Weights of a small transformer language model: untied embeddings.
Each number is 128 + 32 x the weight over the matrix's rms, rounded and kept within 0 to 255. Layers, rows and columns count from 0.

# layer 7 MLP down, 96x384, rms 0.148, rows 0-53, columns 0-127
[[126 101 134  76 158 101  88 154 166  57 140  63 122 154 177 147 183 185  49 113 181 170  41 251 139 173 148 102 133 135 170 255 197  85  62 122  81  56  75 160  92 121 129  57  81 117 235 147 172 195  71 134  65 121 108  70 157 148 195 198 163 119  94 178 139 102 129 182 122 111 109 190 105  59 112  49 107 174 119 161 123 167 161 108 177 120 135 106 102  38 159 147 108 149 148 122 115  92 155 116  65  80 156 140  65 212 134 143 129 157 124 112  90  94 114 104 118  61 180 185  92  96 157  37 163 255 176 181]
 [133 121 178 193 122  81 148 146 103 106 162 177 169 168 121  90 119 208 120  97 153 164 147 180 155 146 114  93 135 108  95 133 174 158 164 133 127  77 159 150 148 152 160 154 143 134 121 143 133 117 203  80 112 194 116 135 175  97 131 126 132  88 110 132  93 135  98 113  96 166 155 142 120 105 137 128 150  71 178 118 133 164 168  86 105 157 104 169 175 115 123 142 140 144 144 123 140 209 123 157 175 193 146 130 168 127 163 132  99 218 122 150  83  91  96 139 126 105  98 135 131  82 152 145  82 126 155 151]
 [ 34  96  79 161 124 143  61 156 110  78 159 154 105 132  63  94 100  72 112 140  56 126 157 128 116 100 118 128 139 105 188 130 106 120 168 228 127 197  69 192 114 160 159 178 136 135 111 116 146 101  98 140 184  84 129 154  79 118 180 129 130 148 109 146 151  85 119 130 136  96  85 177  89 155  71 172 115 144 159  99 181 144 130 111 164 158 118 131 157 170 113 172 134 132 102 116  94  75 118 137 103 156 137  80  93 116 166  62 114 148 153 131 179 144 219 145 116 113  93 126 154 126 126 116 159 112 173  99]
 [ 49  98 115 116 122 117 115 143 134 206  87 127 183 144 135 180 130 150 121 147 135 169 136 112 138 154 104  98 145 168 124 150 126 128 155 128 106 111 179 102 110 140 128 115 163  92 119 100 165 162 101 117 158 133 175  53 143 189 112 114 200 115 168  96 135 133 179 158 115 199 133 135 152 119 173 135 149 137 102 119 108 142 133 131 164 108 116 130 142 124 105 132 111 146 137 104 206 172 147 129 109 118 156 157 126 137 121 169 103 177 177 129 136 113 167  57 123 138 152 116 159 151 147 132 157 107 191 154]
 [112 107 165 129 149 138 122 145  71 140 100 100 166  99  96  50 170 115 114 114 133 119 120 106 129 136 146 119 112  94 168 149 141 154 126 152 171 123 106 122 116 195 136 126 120 142 141 157 136  94 175 127 152 155  93 125 111  84 113 142 130  75 129 143 116 174 101 134 114 153 141  94 115 162 112 146 141  95 146 129 148  62 134 117 105 147 113 140 165 110  72 176 151 138 147 153 153 144 118  88 143 108  92 154 109  78 152 159 107 180 136 154 148 135 160 185 116 167 156  87 118 110 128 130 144 154 158 101]
 [109  83 105 107  86 117 133 172  97 176 142 173 146  91  98 136 104 120 133 178 140 174 140 116 117 121 129 109  95 137 102 101 114 124  87 175 129 122 142 147 146 129 175 121 121 110 125 133 125  80 135 159 164 134 172 146 124  87 195  96  95  79 184 122 113 140 196 125  99 157 164 167 111 127  63 156  43  92 145 145 132 118 132 141 152 104 115  99 152 127  92 129 106  90 161  98 191 103 115 190 125 106 105 141 150 186 120 145 124 100 142 157 153 112  25 117  78 150 138  94  95  92  70 130 149 100  64  94]
 [124 124 188 110 109 127 135 153 124 112 150 156 129 118 124  79 146 117 121 165  92 104 113 148 112 110 181 163 159 137 134 107 170 122 131 130 164 135 142 121  98 114 127 181  84 136 125 182 128 198 112 140 138  82 109 108 175 115  74 109 138 165 143 129 122  90 124 116 160 104 154 159 150  80 114 141 104 134 182  98 119 167 147  87 129 118 162 173 146 132 131 144 154  93 107 116 145 167 101 141 147 186 134 142 134 132 155  98 149  84 124 145  52 109 131 154 157 141  99  58 111 135 151 142 136 152 144  81]
 [ 62 125 164 107 127  69 140 104  75 113 125  93 131  88 109 159 122 164 101 157 109 171 163 124 136 151 116 104 128 183 148 134 187 118 106 208 134 175  89 109 122 129 154 169 101  94 168  96  84  88 170  87 163  87 128 120 133 119 189 157 173 100 189 136 172 163 125 125 170  89 148 165 150 173 117 112  93  89  40 137 172 112  81 122 116 201 132 166 119 180 122 121  96 124 133 214 142 128 127 140  78  55 126 132  86 114 120 128 151 112 154 147  62 161  78 141 184 152 100 120 172 114 109 138 190 138  92 136]
 [145 113 130 134 109 117 131 105 117 144  86 107 150 199 131 137  65 139 144 171 152  88 146 108 130 229 133 142 104 121  36 141 111 135 120 117 158 138 111 149 173 107 173 106 150 177 141 157 210 132 133 132  73 120 114  86 157  88  96 116 126 112 180 151 102 158  85 102 145 208 146 146 162 165 146  96 159  92 123 119  87 137 145 160 107 118  94 178 115 133 141 116 130 117 124 152 188 136 138 192  85 118 117 185 127 127 153  94 122  96 165 133 147 130 122  83  94 140 146 157 164  79 162 146 127 132  69 130]
 [118  71 157 149 159 105 129  86 106  82  73 110 160  90 100 155  72 127 102  78 133 135 105 126 125 112 121  57 219 144  71  64 154 123  89 122 111 147 161 128 131  81 115  83 146 126 130 201 124 169 126  78 136 146 128  86 122 133 119 134 127 104 127 125 107 142 115 104  80 117  96 129 118  97 133 134  88 145 134 103 167 114  92  81  93 116 137 136 123 106 134 137 137 125 115 120 146 126 169  91 122  89 125 103 211 131 148 142 106  61 101 147  65  79  77 126 122 120 103 147 138 125  98 150 131 125 100 172]
 [138 137 144 160 134 122 110 129 148 122 112  93 167  44  75 119 105 126 107 127 155 143  86 136 105 130 137 138 152 150 163 139 115 174 190 147 119  44 148 122 131  83 203 100 176 149 165 105 127 146 160  89 110 128 141  89 155 115 125  49 122 158 161 113 143  90 155 138 180 139 128 100 102 112 169  99 109 157 138 164 128 134 118 117 128  85 138 107 142 120 133 158 176 155 127 124 107 133 103 138 181 145  57  92 141  73 181 117 146 246 130 104 109 124 112 118 127 109 101  71 123 108 111 144 138 129 160 108]
 [139 119 122 119 119 149  58 149 101 135 161 151 143 122 171 135 118 164 106 140 126 153 186 137 135 118 126 117 169 126 169 107 127 151 135 126 115 138 157 103 101 155 120  97 135 124  84  89 139  63 165 156 157 147 137 149 122 115 149 133 116 114  98 128  63  85 168  80 173 170 125 132 166 130 109 129 109  64 186 197 142 159 139 111 192 139 178 193 124 197 180 134  57 116 133  91 163 133 163  97 111 103 184  85 116 162 154  94 126 139  88 110  89 141 164 134 128 178 129 146 141 127  73  80 126 121  98 114]
 [145 153 161  81 170 124 114  96 101 131 106 112 113 186 133 164 207 145  94  80  85 164 128 118 163  94 208  36 130 122 123 174 101 141  89 121 156 101 187  99 107 126  91 104 106  72 131 148 125 155 133  97 147 149 105 116 117 190 118 115 175 129 142 111 123 100 114 176 144  94  73 152 118  95  98 105 120 110  64 136 116 104 166  68 108  95 131  95 123 144 122 176 137 176 134 131 148 167 129 103 127 158 189 107 119 212 151 199  89 122 101 123  66 197 152 146 157 114 107 155 105  99 134 142 120 142 170 112]
 [133 128  98 136 119  62 126 157 126 122 126 100  96 149 140 108 188 127 162 122  93 174 193 171 131  85  79 157  91 136  69 143 137 151 126  52 161 171 106 132 164 134  67  60 135 178 181 107 107 145  71 127  82  35 133 162 146 103 147 127 139  72 101 141 147  91 102 104  99 123 129 130  99 117  80 130 206 134 100  99 127 138 150 181 124  50 130 148 173 112  87 105 124 143 130 146 129 165 122 143 138 142 137 158 117 135 120 112 133 176 138 170 109 122 162 149 141 121 121 111 148 103 128 125 124 152  44 137]
 [187 178 180 181 122  93 103  68 129 170 186 105  78 161 107 178 142 104 142 119 112 151 144 121 103 106 153 165 120 130 114 152 118 157  96 143 179  65 151 138 127 132 126 144 178 154 100  99 111  72 107 163 118 218 109 159 136 116 127 157  71 142 135  94  91 147 160 134  91 161 151 103 129 160 129 123 117 143 159 121 150  85 177 128 153 156 105 107 136 100 107 155 151 147 119 104 130  96 162 112 102 137 164 119 154 132  51 204 144  67 126 139 104 130  73 115  93 121 177  38 178 123 111 103  97 110  75 167]
 [132  88 144 126  79 116 116 127 133 163 147 168 101 151 147 123 137  88  77 146 175 134 208 102 117 142 104  88 134 195  70 102 131 111 101 110 186 151 126 101 133 158  97 155 120 143 144 123 132  85 139 127  91 111  98 177 123 156  96 144 128 192 131 136  76 141 139 160 108  80 159 129 126 116 135 110  95  65 119  83 126 148 119 184 136  75 133 157 150 131 156  90 149 183  92 165 154  99 136 169  52  96 192 152 172 109 108  89 138  93 123  84 139 138 119 122 118 100 165 188 213 128 137 155 144 133 151 236]
 [109 168 127 108 140 164 118 129 129 128 130 165 116 166 150  73 141 146 140  78 100 159 199 118 177 136 125 106 136  94 102 148 124 162 129 114 181 172  72 109  93 164  87  86  77 126 129 128 193 160  94 138 103 134  71 154 208 139 169 129 117 127  62 147 121 143  93 150  96 197 101 138  96  95 127 149 137 131 154 120 131 169 153 157  35 204 113 140  66 151 141 151 110 137  90 138 104 160 112 100 117 112 135  79  88 106 105 153 103  59  90 135 105 103 131 176 156 127 134 150 156  96 212 104 114 129 153 186]
 [106 150 133 124 111  54 126 174  97  88  98 211 115 153 121 127 131 146 100 136 133 130 135 133 147  79 100 170 150 162 173 136 116 109  97 115 100 200 161  97  54  92 100 131  88 139 175 145  78 154 139 103 164 121 100 232 113 178 137 138 114  97 119 100 143 158 163 132 165 162  93 126 167 155 139 156 150 144  95 131 106  80 121 139 120 142 133 130 111 134 122 142 184 113 157  88 121  80 119 112 120  84 152  96 199 165  90 180 142  94  95  98 176 139 152 136 123  99 159 119 145 152 140 170 140 148 156 109]
 [130 111  80 150 146 134 108 166 186 134  94 150 102 134  84  98  69 118 111  85 104 117 105 142 124 121 141 116 139 106 170 106 201  65 112 123 115 127  92 109 119 169 103 114 101 123  99  78 147 104 131  94  49 133 121 130  90 168 129 111 179 136 134 143 133  95 117 137 133  56 120 155 134 177  82 100 160 131 136 127 130 156 122 135 115  80 113 159  98  98  64 117 157 125  93 129  98 156  96  82 107 156 127 142 116 126 118 133 102 205 101 136 120 129 149 130 125 113 131 135  95 140 133 140 160 121 135 137]
 [ 83 109 153  97 164 152 112 129 140 173 156 127 105 156 105 118  97 203 191 163 134 103 128  83 111 185 158 150 131 165 107 115 188 126 170 151 171 107  92 120  95 151  98 126 112 135 155 140 114 153 129 117 197 226 143 113  93 175 130 140 119  97  68 178 139 122 185 141  93 176 187 151 146 145 121 152 151  90 139 169 139 155 117 115  44 100  90 193 136 155 107 102  64  81 129 168 170 159 141 126 122 105 117 150  93 131 165 132 163 127 120 125 176  81 121  96 136 134 146 171 134 149 137 157 119  95 142 148]
 [149 138  84 129 121 178 156 142 130 129  74 112 141 127 135 164 137 104 180 127 140  77  53 101  93 105 106  95 154 104 117 135 103 162 132 141 152 114  94 153 115 163 119 166 129  54 140 133 113 110 119 109  92 113 148 136 141 167  92 106 156 106 135 170 131 143 123 150  79  97 163  82 174 161 177 129 137 141  99  95 124 130 126 143 123 138 107 184 121 133  75 144 151  78  90 130 164 146 155 149 102 137 144 112  73 156 178 101 141 132 115 145  89 152 164 158 132 161 122 155 122  61 157 164  55 116 163  77]
 [121 143 123  58 204 122 118 121 146 128 149 120 124 152 119 108  86  93 103 122 157 109 122  90 168 172 107  96  97 115 124 114 163 126 169 150 146  99 111 121 133 158 167 131 158 135 131 139 199 128 129  97 134 129 148  67 135 120 161  88 140 102 141  81 167 173 153 129  89  93 136 178 206 209 137 122 103 112 126  92 133  98 129 102  86 101  58 180 118  76  63 121 120 112 118 108 137  99 177 132 128 131 105 144 142 148 178 140 148  96 138 120 143 115 203  95 145 162 136 112 126 173 103 166 164  99 179  88]
 [157 109  95 174 113 123 126 130 149 130 163 178  92  70 127 153 139  77 137 140  94 168 164 166  93  78 162  20 116  89  95  92 134 146 133  71  62 133 133  74  99 105 101 149 148  87 106 132 110 105 116 164 160  93 110 177 141 133 112 123 149 129  88 108 156  93 142 161 182 120 123 113 103 152 120  69  92  77 120 110 116 171 115 112 134 168 150 150  83 143 104 175 106 138 127 109 104 108  98 172 112 177  99 108 142 148 125 111 120 111  96 144  99 149 107 124  78  95 144 117 172 151 176  99 161 119  80 141]
 [148 171 167 125 135  96  76 146 119 154 113 123 130 113 127 154 137 107 147 126 121  77 120 106 135 102  82 128 110 122 181  89 109 118 160 136 113 128 135 174 231  95 144 113  97 132 111 108 179  60 115 123 123 156 147 137 145  99 158  83 129 135 124 116 130  64 173 149 172 145 108 121 123  86 166 144 149  98 101  79 121 163 112 139 142 103 145 150 127 135 185  49  81 133  90 108  99  68 136  40  76 150 149  86 186 121 159 130 145 142 132 108 132 246  73 110 146 133 145  75 133  87 126 151 130  86 112 133]
 [ 94 120 105 115 116 140 124 156 173 149 142 138  67 130 207 129 117  97 144  95 117 155 146  99 143 199  95  90  87 136 186  84 195 106  74 137 180 149 124 123  92 136 109  95 117 116 139 112 129 143 130 102  95 155  98 140 138 139 150 113 135  28  88 114 187 128 101 118  67 107 148 207 124 144  91  76 119 100 153 109 174 104 186 159 110 145 135  44 153 117 106 129  67 114 160 151 116 151 157 141  41 188 156 180 129 111 127 121  88 158 151 140 131  96 170 136 135 162 128 172 128 169 121 150 138  95 159 147]
 [124 167 111 132 116 155 151  82  93 134 110 137 100 155 169  67 150  96 150 155 155  53 111 122 111 167 150 132 102 169 175 136 132 115 129 102 101  66 126 152 146 106 101 150 109 156 127 123  80 120 177 112 126 108 119 161 133  68 172 177  79 146 128 136  71 162  78 124 125 118 141  97 118 137 115 146 129 121 104 121 166 114 195 187 138  91 115 126 101 137 112 124 175 135 135 127  95 143 153 144 139 119 129 146 108 144 135 126 138 145  73 185 194 104 208 154 174  96  78 124 133 101 137 134 150 180  93 112]
 [148 124 152 133  90 122 171  67  64  98 142  91 113 143 108 126 129 149 145 186 160 133  26 120  97 106  94 100 110 123 138 115  88  93 136 172  87 150 156  89 131 115 128 103 111 134 139 188  89 127  92 204 156  52 136 134 128  86 153 134 119 151 153 102 120 173 148 114 147 122 159  85 119 132 191 124  90 113  75 164 120  81 117 128 115 142 170  98 170 107 189 109  58 116 100  99 194  56  93  87 130 136 148 105 152 120 123 147 145  94 102 146 156 153 177 123 108 156 195 155 197  94 129 121 123 126 132  87]
 [107 118 115 111 108 130 124 133 171 110 129  81 138 135 154 167 174 139  72 113  77 155 145 127 154  98 163 205 130 105 135  93  99  99 217  72 133 169 185 178 157 159  74 117  95 107 123 114 169  97 115 108  86 177 110  54 120  76  94 160 164 148  91 106 151  66 147  93 139 144  69 155 165  59  81 142 178  69 102 133 193 122  85 129 174 110 178  87  71 151 128 120 126 137 123 185  75  95  84 162 140  98 109  82 146 138  71 124 148 108  93 133  64  98 107  92 131 100 163 158 170 128 106 183 135 117 105 103]
 [ 93 181  94  74  80  77 128 129 148 183   2  40 187 123 167  86 121 135  95  93 205 129 110 173 125 142 118 162 121 127  66 126  82 114  96 137 100 114  69 120  79 120 100 134  47 120 153 126 135 123  86 126 104  27 142  65 159 136  79 144 125 147 107  81 150 143  64  87 146  65 108 182 121 135  92  99 228 140  87 165 130  38 153 152  79 140  57  83  91  88 117 136 102 117 215 114 106 255 183 109 142 157 137 194  46 116  99 105 166  81 195  80  40 123 169  96 135  96 105  52 100 163 207  64 205 148 222 114]
 [166 150 145 145 149  99 125 133 171 114 119 101 136 139 120 137 122 117 164 140 107  82  99 159  41 158 161 143 124  64 151 100 176 136  79 137 132 112 106 114  85 160 183 147  82 110 132  79 130 138 110 148 112 178 196  92 128 181  96 141 115 162 183 172 113  97 101  81 148 109 130 103 124 142 136 140 123 137 129 102 169 160  98 152 142 133  94 166 134  95  92 115 126 138 113  98 160 149  86 162 124 146 131  96 125 128 100  90 115 196 116 133  60 121 121 137 182 142  87 113 108 152 173 118 100  88 193 134]
 [129  82 130 104 120 139 115 110 151  94  88 178 136 127  96  11 169 108 170 133 155  91 194 116 127 131  97 157 154 142 175 130 143 132 146 110 132 139 152 106 155 142 111 114 108 207 114 142 161 193 119 165 162 170 123 138  71 107 147 125 154 183 136 104 108 109 114 172 100 130 105 188 143 112 122 112 124 158  95 151  69 158 150 142 184  93 124 146 107 138 121 134 140 132 171 122  82 117  82 129 171 114 138 166 151  87 126 164 189 101 115 132  95  78  90 141 151 116 111 140 129 139 131  89 163 162 137 138]
 [135 151 102 202 106 155 111  67 114  75 183 162 113 163 151 129 108  72 150 125 176 110  81  83 103 108 105  99 198  96 155 137 131 156 128 188 125 158 156 182 145 135 151 139 142 106 135 151 116 163 154 153 167 186 134 150 154 119 125  80  95  66 131 168  87 168 177 172  86 121 137  54 144 115 113 123 130 140 178 116 116 156 164  58  82 135 136 150 103 134 108 118 158 123 119 135 115 108 129  27 131 162  94 122  66 159 132 177 146  46 140 163 103 203 191 137 147 115 149 126 150 152 146 115  64 113 121 122]
 [177 134 123 188 199 203 160 173 168 174 134 114 114 144  81 115  49 224 192 140 164  94 106  50 145  74 166 160 150  62 131  45  68 112 170 152 112 117 162 138 207 140 128 183 100 150  29 159 130  77 154  79  91  82 159 121 130  96  68 138 110 191 154 158 183 178 107 119  80 161 103  42 153 123 127 152 141 160 241 182 124 112  79  88 114 154 155 148 107 134 142 124 135  48 120 138 124 156 158 211 210 161 119 129  74  97 115  73 172 134 161 129 152 182  98 125 176 186  71 182 110 144  64 139  89  39 120  70]
 [176 151 115 133 133  85 121  86 153 128 128 183 107  86  79 202 143 149 121 124 112 148 134 144 127 157 156 162 118 168 132 148 120 137 123 137 128 127 113 112 128 110 137 109  83 102 161 177  66 125  76 141 126 170  91 147 143 114 141 115 144 163 122  95 112  86  84 125 163 121  75 169 124 127 105 151 173 158  70 144 139 125  87 156 152 119 114 143 141 118 155 108 170 101 149 124 130 223 144 140 112 111 138 136 167  97  81 131 139 179 113 107  90 111 169 117 125 166 155 140 138  76 157  99 144 144  90  95]
 [183 180  86  63 104 152  71 133 112 154 119  84  93 108 101 141  79  66  99  59 102 128 209 169 132  90  85 119 101  99 181 121 108 144 129  32 128 160 129 132 152 137 114 101  84 156 136 133  96 133 196 140 112 136  84 120  96  97 150 159 104 197 101  88 129 142 119 137 136  99 128 119 124 111  58 141 173 151 102 157 117  79  89 123 109 163 130 149 155 139 143 134 154 124 112 142 103 141 109  78 152 118 112  81 134 129 113 157 137 111 158 125 117 133 104 143 137 148 120 102 119 227 133 110 100 132 134 112]
 [154 128 164 109 100 152 149 173 133 108 166 120 139 134 119 126 143 106 152 122 142 101 127 154  58 140 162 129 116 115 119 111 108  82 145 127 138 103 176 128 174 183 104 128 171 165 120 127  98  79 120 150 105 111 102 111 145  94 102  90 117 110 116 139 125 148  47 112 146 154 123 119 123 140 138 156 153 114 125 134 125 107 118 117 132 134 102 135 110 114 137 113 120 119  82 108 118 122 143 142 183 207 143 134 134 153  89 102  99  76 146 155  93 180  90 200 170 111  85 172 140 107 132  90 116 163 131 107]
 [111 130  17 164 132 114 115  76 194 135 147 119 137  10 126 143 117 179 174 166  84 124 141 143 153 203 167 208 131 115  87 110  61  81 183  74 133 210 147 140 126  73 124 145 152 142 125 127  89 126 126 129  91 158 195  94  77 106 111 114 136 146 143  93 172 112 117 116 131 108  83 126 139  70  85 132 106 124 133  61 126 131 173 108 129 108 110 105  93 110 143 113 148 118 157  86 116 123 161 181 142 101 111  63  96 143 135  98 205 167 148 139 154  81 140 119 102 151 142 175 132 171  72 134 112 120 127 117]
 [129 140 174 110 118 138 147 136  87 144 103 116 145 134 153 134 111 155 123 106 115 119 105 157  98 149 117 162 127 152 106 110 133 117  79 145 138 138  91 131 189 112 170  72 144 184 138 147 123 155 107 121 150 149 124 140 131 106 129 171 192 146  95 107 129 196 103 124 152 154 104 207  82 130 117 159  87 121  93 126  85  80 137 164 169 148 101 135 142 114 138 114 121 139 140 106 126 137  93  86  72  67 102 114 157 123 130 138 116  36 125 115 151 120  82 175  84 163 142 214 125 100 111 143 140 165  84 134]
 [144  61 184  95 148 111  59  89  65 131  65 125 137 163 160 106 115 115 130  82 166 121 170 127 143  87 132  30 137  92  89 115 139 123 183 159 184 119 136 141 165 139  79  95 149  93 173 113 137  60 130  79 115 157 114 175 130 167 136 154 155  79 143 140 123 113 137  83 123 154 183 112 109 127 122 112 174 127 115 145 120 152 152 148 112 129 107 145  66  78 171 152  39 130 151 157 196 131 125  86  54 129 115 154  62 149 143 133  91  83 153  96  94 124  76  97 128 142 106  99 139  69 107 157 139 166 132  75]
 [137 106  90 148 131 170 196 105  92 156 100 194 138 106 111 120 121 131 124 102 181 167 201 129 115 109 102  86  77 149 105 106  98  86  97 154 139 161 190  99 119 164 101 178 156 133 106  79  89 194 153 141 151  89 162 208 123 115 135 155 162 184 101 116 168 105 108  88 172 127 146 125 132 155 132 100  55  90 141  91  94 170 132 131 135 103 135 123 175 106 119 120  82 168 128 107 122 122 111 167 127  74 108  99 168 126 121 144 135 147 127 101 100 122 143 106 119  96 126 164 155  99 141 100 100 108  92 111]
 [ 89 185  70 147 106 124 167 161 153 160 103 113  99 155 151 146 148 159 102 134 126 179 100 189 103 111 181  48  91  98  76 150 167 154 129 129 115 150 109 144 144 100 136 113 114  92  92 124 146 126 130 141 148 152 119 128 140 103 120 129 165 192  60 110 108 104 119 118 174 146  79 125  83 110 213 111  92 120 161 129  83 122 174  78 156 147 146 113 130  96 123 151 131 130 159  88 110 106 115 125  86 204 141 116  79 147 140 117 103 184 155 122 136  96  96 136 127 109 173 117  96 175 137 115 145 105 135 141]
 [135  89 133 149 111 128 125 103 151  99 102 106 141 174  97 107 122  86  85  84  80 115 130 144 101 153 125 164 107 147  77 155 162  94 155 156 132 158  72 160 145 150 156 126 112 112 119  92 107 145  96 142 102 174  69 117 167 108 143 100 129 142 125 146  86 116 123 133 120 137 109 112 109 125  88  79 158 136 158 157 133 147 136 121 115 142  87  85 178 154 127 124 150 133 133 151 158 134 163  79 163 127 111 118 143  44 106 149 121 134  87 112 141 113 181 128 144 129 115 101 137 183 138 134 104 137  80 138]
 [105 121 135 140 178 117  99 131 105 109 146 157  90 124 118 171 162 141 146 119 152 126 170  88 154 106 140 255 121 151 135 105  99 116 152  85 122 166 155  85 164 135 164 112 141 134 113 131  75 128 112  93 126  76 140 179  86 128 120 153 104 164 139 140 107 161 198 132 178  88  96 102  97 117 145 151 205 167 135 121  35  73 165 175 145 101 174 143  95 124 114  76 169 125 149 140 167 141 123 161 162  31 133 173 114 113 107 114 132  88 147 113 185 159 141 158 150  58 174 133 127 158 186  96 128  96  61  80]
 [ 97 166 161  99 144 123 141 111  95 120 171 178 125 126 151 146  62 105 101 125 115 107 120 101 159 156  96 116  97 102 139 132 158  93 103  90 130 117 227 186 135 158 147  86 174 129 125  94 134 105 115 157  70 108 130 136  93 137 126 150  81 102 142 153 151 179 179 125 112 100 136 138 165 124 171 164 159 137 122  95 140 118 154 122 144 174  57 162 125 113 136  95 163 164 107 140  94 128 123  82 136 162  70 138 141 158 122 121 142 185 132 103 141 157 163 131 103 171 160 132 136 124 165 161 122 149 117 186]
 [ 83 141 115 101 115 135 183 137 140  74 192 181 141  94 141 214 100 151 127 138 118 115 130 126 161 180  45 165 132 113  95 123 189 169  90 103 149 174 109  91 163 153 162 121 154 103 150 121 142 184 108 173  74 155 110 179 123 131 136 139 157 139 130 135 154  88 111 105 124 195 137 150 175 149 137 133 107 148 160 110 139 176  76  81 160 142 121 147 173 124 148 132 119 105 133 151  95  91 136 184 142 109 160 102  76 150 144 157 103 108  93 159 144 132  86  99 140  25 158 117 153 117  80 166  87 105  64 145]
 [123 117 111 135 192 142 136 129 161 172 132 119 108 119  94 146 177 135 127  86  48 187 111 130 125 130  88 130 140 131 157 150  65 132 133 137 147  87 137 103  80  96 100 139 102 129 126 162 107 203 104 102  70 161 129 116 171 137 113 128 114 152 126 124 159  83 147 178 109  99 118 123 123 106 148 142 102 128  98 163 203 123 143 134 191  98 174  70 137 117 173 134  61 105 105 148 161 106  93 151 119 127 122 108 139 138 136 147 193 114 135 113 108 100 128 134 137 112 101 100  52 117  94 109 125 113 114 126]
 [182  60 108 180 105 159 210 113 140 159 141 120 112  69 104  76 142  93 151 144 122 109 149 106 115 114 139 131 119 114 151 142  67 149  61 136  92 156 133 134 153 150 133 134 120  76  92 113 130 134 158 167 152  86 154 120 124 116 161 123 134 186 138  96 118 114  94 108 103 102 170 110 141 121 144 190 149 119 107  76  98 121 115 177 138 122 142 134 129 179  94  94 149 107 132 165  61 146 126 150 121 127 150  98 121 132 192 136 120 129 116 139 167 132 140 109 102 209  80 112 137 115 120 136 146 142  94 105]
 [113 148 144 140 128 171 133 175 116 138 157 151 109  79 162 122 168 144 141 128  95 134 147 138  98  74 141 127 158 168 157 108  47 114  89  98 119 151 114 128 129 122 134 213 164 130 124 110  79 101 140 118 172 113 145  92  84 190 136 164 176  73 108 131 173 126 152  88 168 106  99  75  67 192 141 132 107 153 139 197  98 132  99  82 142 160 185 177 185 101 131 157 114 149 120  64 130  99 154 123 144 138 118  99 165 122 117 155 102 114 139 102 162  66 135 196 131 124 149 153  99 140  81 147 156 145 122 175]
 [101 150 149 188 113  91 141 196 118 171  88  93  83 149 144 100 119 184 124 154 122 123 125 148 113 144 135 126 110 167 140 106 152 160 103 116  57 135 200  39 130 117 114 154  99 128 107 120  61 187  94 107 179 129 105 153 125 135  99 109  79 146 158 151  65 119 185 126 127  88 131  54 143 152 187 158 145 113 125 136 118 120  86 140 202 149 185  72 135 160 156 154 143 129 114  62 104 102 149  86 134  97 141 147 113 157 118 136 125 148 125 126 134 109 124 188  87 142 141 165 101 106 165 127 133 124  68 153]
 [119 189 125 105  92  88 107 162 150 114 143 101 143 114 162 126 106 135  86 131 150 140 130 139 118  98  86 201  77 129 177  80 102 121 130 154 163 123 144 162 131 123 155 173 147 154 125 104 135  93 160  99 171 211 161  45 173 116 107 109 172 133 150 109 129 145 139 167 136 108 150 144 103 132 129 163 110 101 117 137 186 101 128 103 144 114 108  89 169 116 122 169 149 146 121 159 158  74 167  99 109 138 123  74 178 122 133 116 111 117 127 151 149 163 127 184 144 159 168 135 109 123  92 115 159 103 132 125]
 [137  84  90 133 149 185 108 105 196 106 168 162 137  94 172 113  87 128 105  40 141  95 125  88 128 136  93 144 126 119 171 138 161  97 112  73 146 106 176 176 148 151 158 139 110  89  80  90 140 123 170  70 106 202 116 140 144 152 122 135 148 121 192 185 118 128 155  90  77 154 134 148 129 100 103 128 112  85 133  90 124 170 176 120 161 136  96 122  85 149  72 179 133  92  83 109  82 143 129  54 168 181 194 173 111 112 151  82 168 164 179 140 144  91 158 113 121 127  95 216 145 100 108 135 153 117 167 179]
 [ 95 163 149 131  93 173 146  90 154 154  66  95 185 154 130 154 129 173 177 110 136 161 138 147  84  63 164 135 117 164 137 122 164 168  76 140 145 117  83  92 105 103 145 143 163 179 150 183 155 139 148  46 125 153 167  64 164 124 122 140 126 104 145 186 154  89 114 116 102 126 137 135 146  92  94 124  89 114 143  94 131 163 179 185  35 128 165 168 147 130 114 147 134 143 137 104 126 196 130  99 100 167  69 116 141 109 105 137 148 140 129 134  89 152  89 116 169  90  77  76  92 154 126 136 111 125 131 134]
 [177 157 113 112 121 155 193 178 184 145 106 142 178 148 137  88 156 148 117 115 131 134 141  70 145  95 115 130 108 129  82 112 167  77 129  45 148 102 144  76 133 187 144 126 139 129 138 113 135 137 106 159 136  89 128 123 160 137 110 112 178 178 117 162 136 155  99 164  79 132 104 106  97 141 136 135 112 150 110 147 142 174 116 168 158 133  75 144 132 146 112 155 114 108 120 215 114 179 121 114 139  18 159 100 117 107 133 159 124  81 118 142 118 178 103 131 148  79 148 185 146 146 109 152 165 105 110  58]
 [108 156 129 133 100 121 141 109 193 134 154 145  84  90 102  95 126 132 143 131 124 134 166 114 152 185 135 159 235 139 150 108 129 118 155 101 157 178 109 157 147 179 141 154 136  87 102  97 119 134 129  85 128 148 172 144 109 122  59 150 163 102 104 133 183 154 162  98  85 132 145  80 149  89 134 167 143  93 188 131 105 148 134 128  89 145 191 139 153 139  96 205 147 128 116 102 123 161  60 117 144 113 123 132  62 151 104  69 117 158 154 132 115  69  88  88  98 135 111 173 172  93 112 157 111 113 168 143]]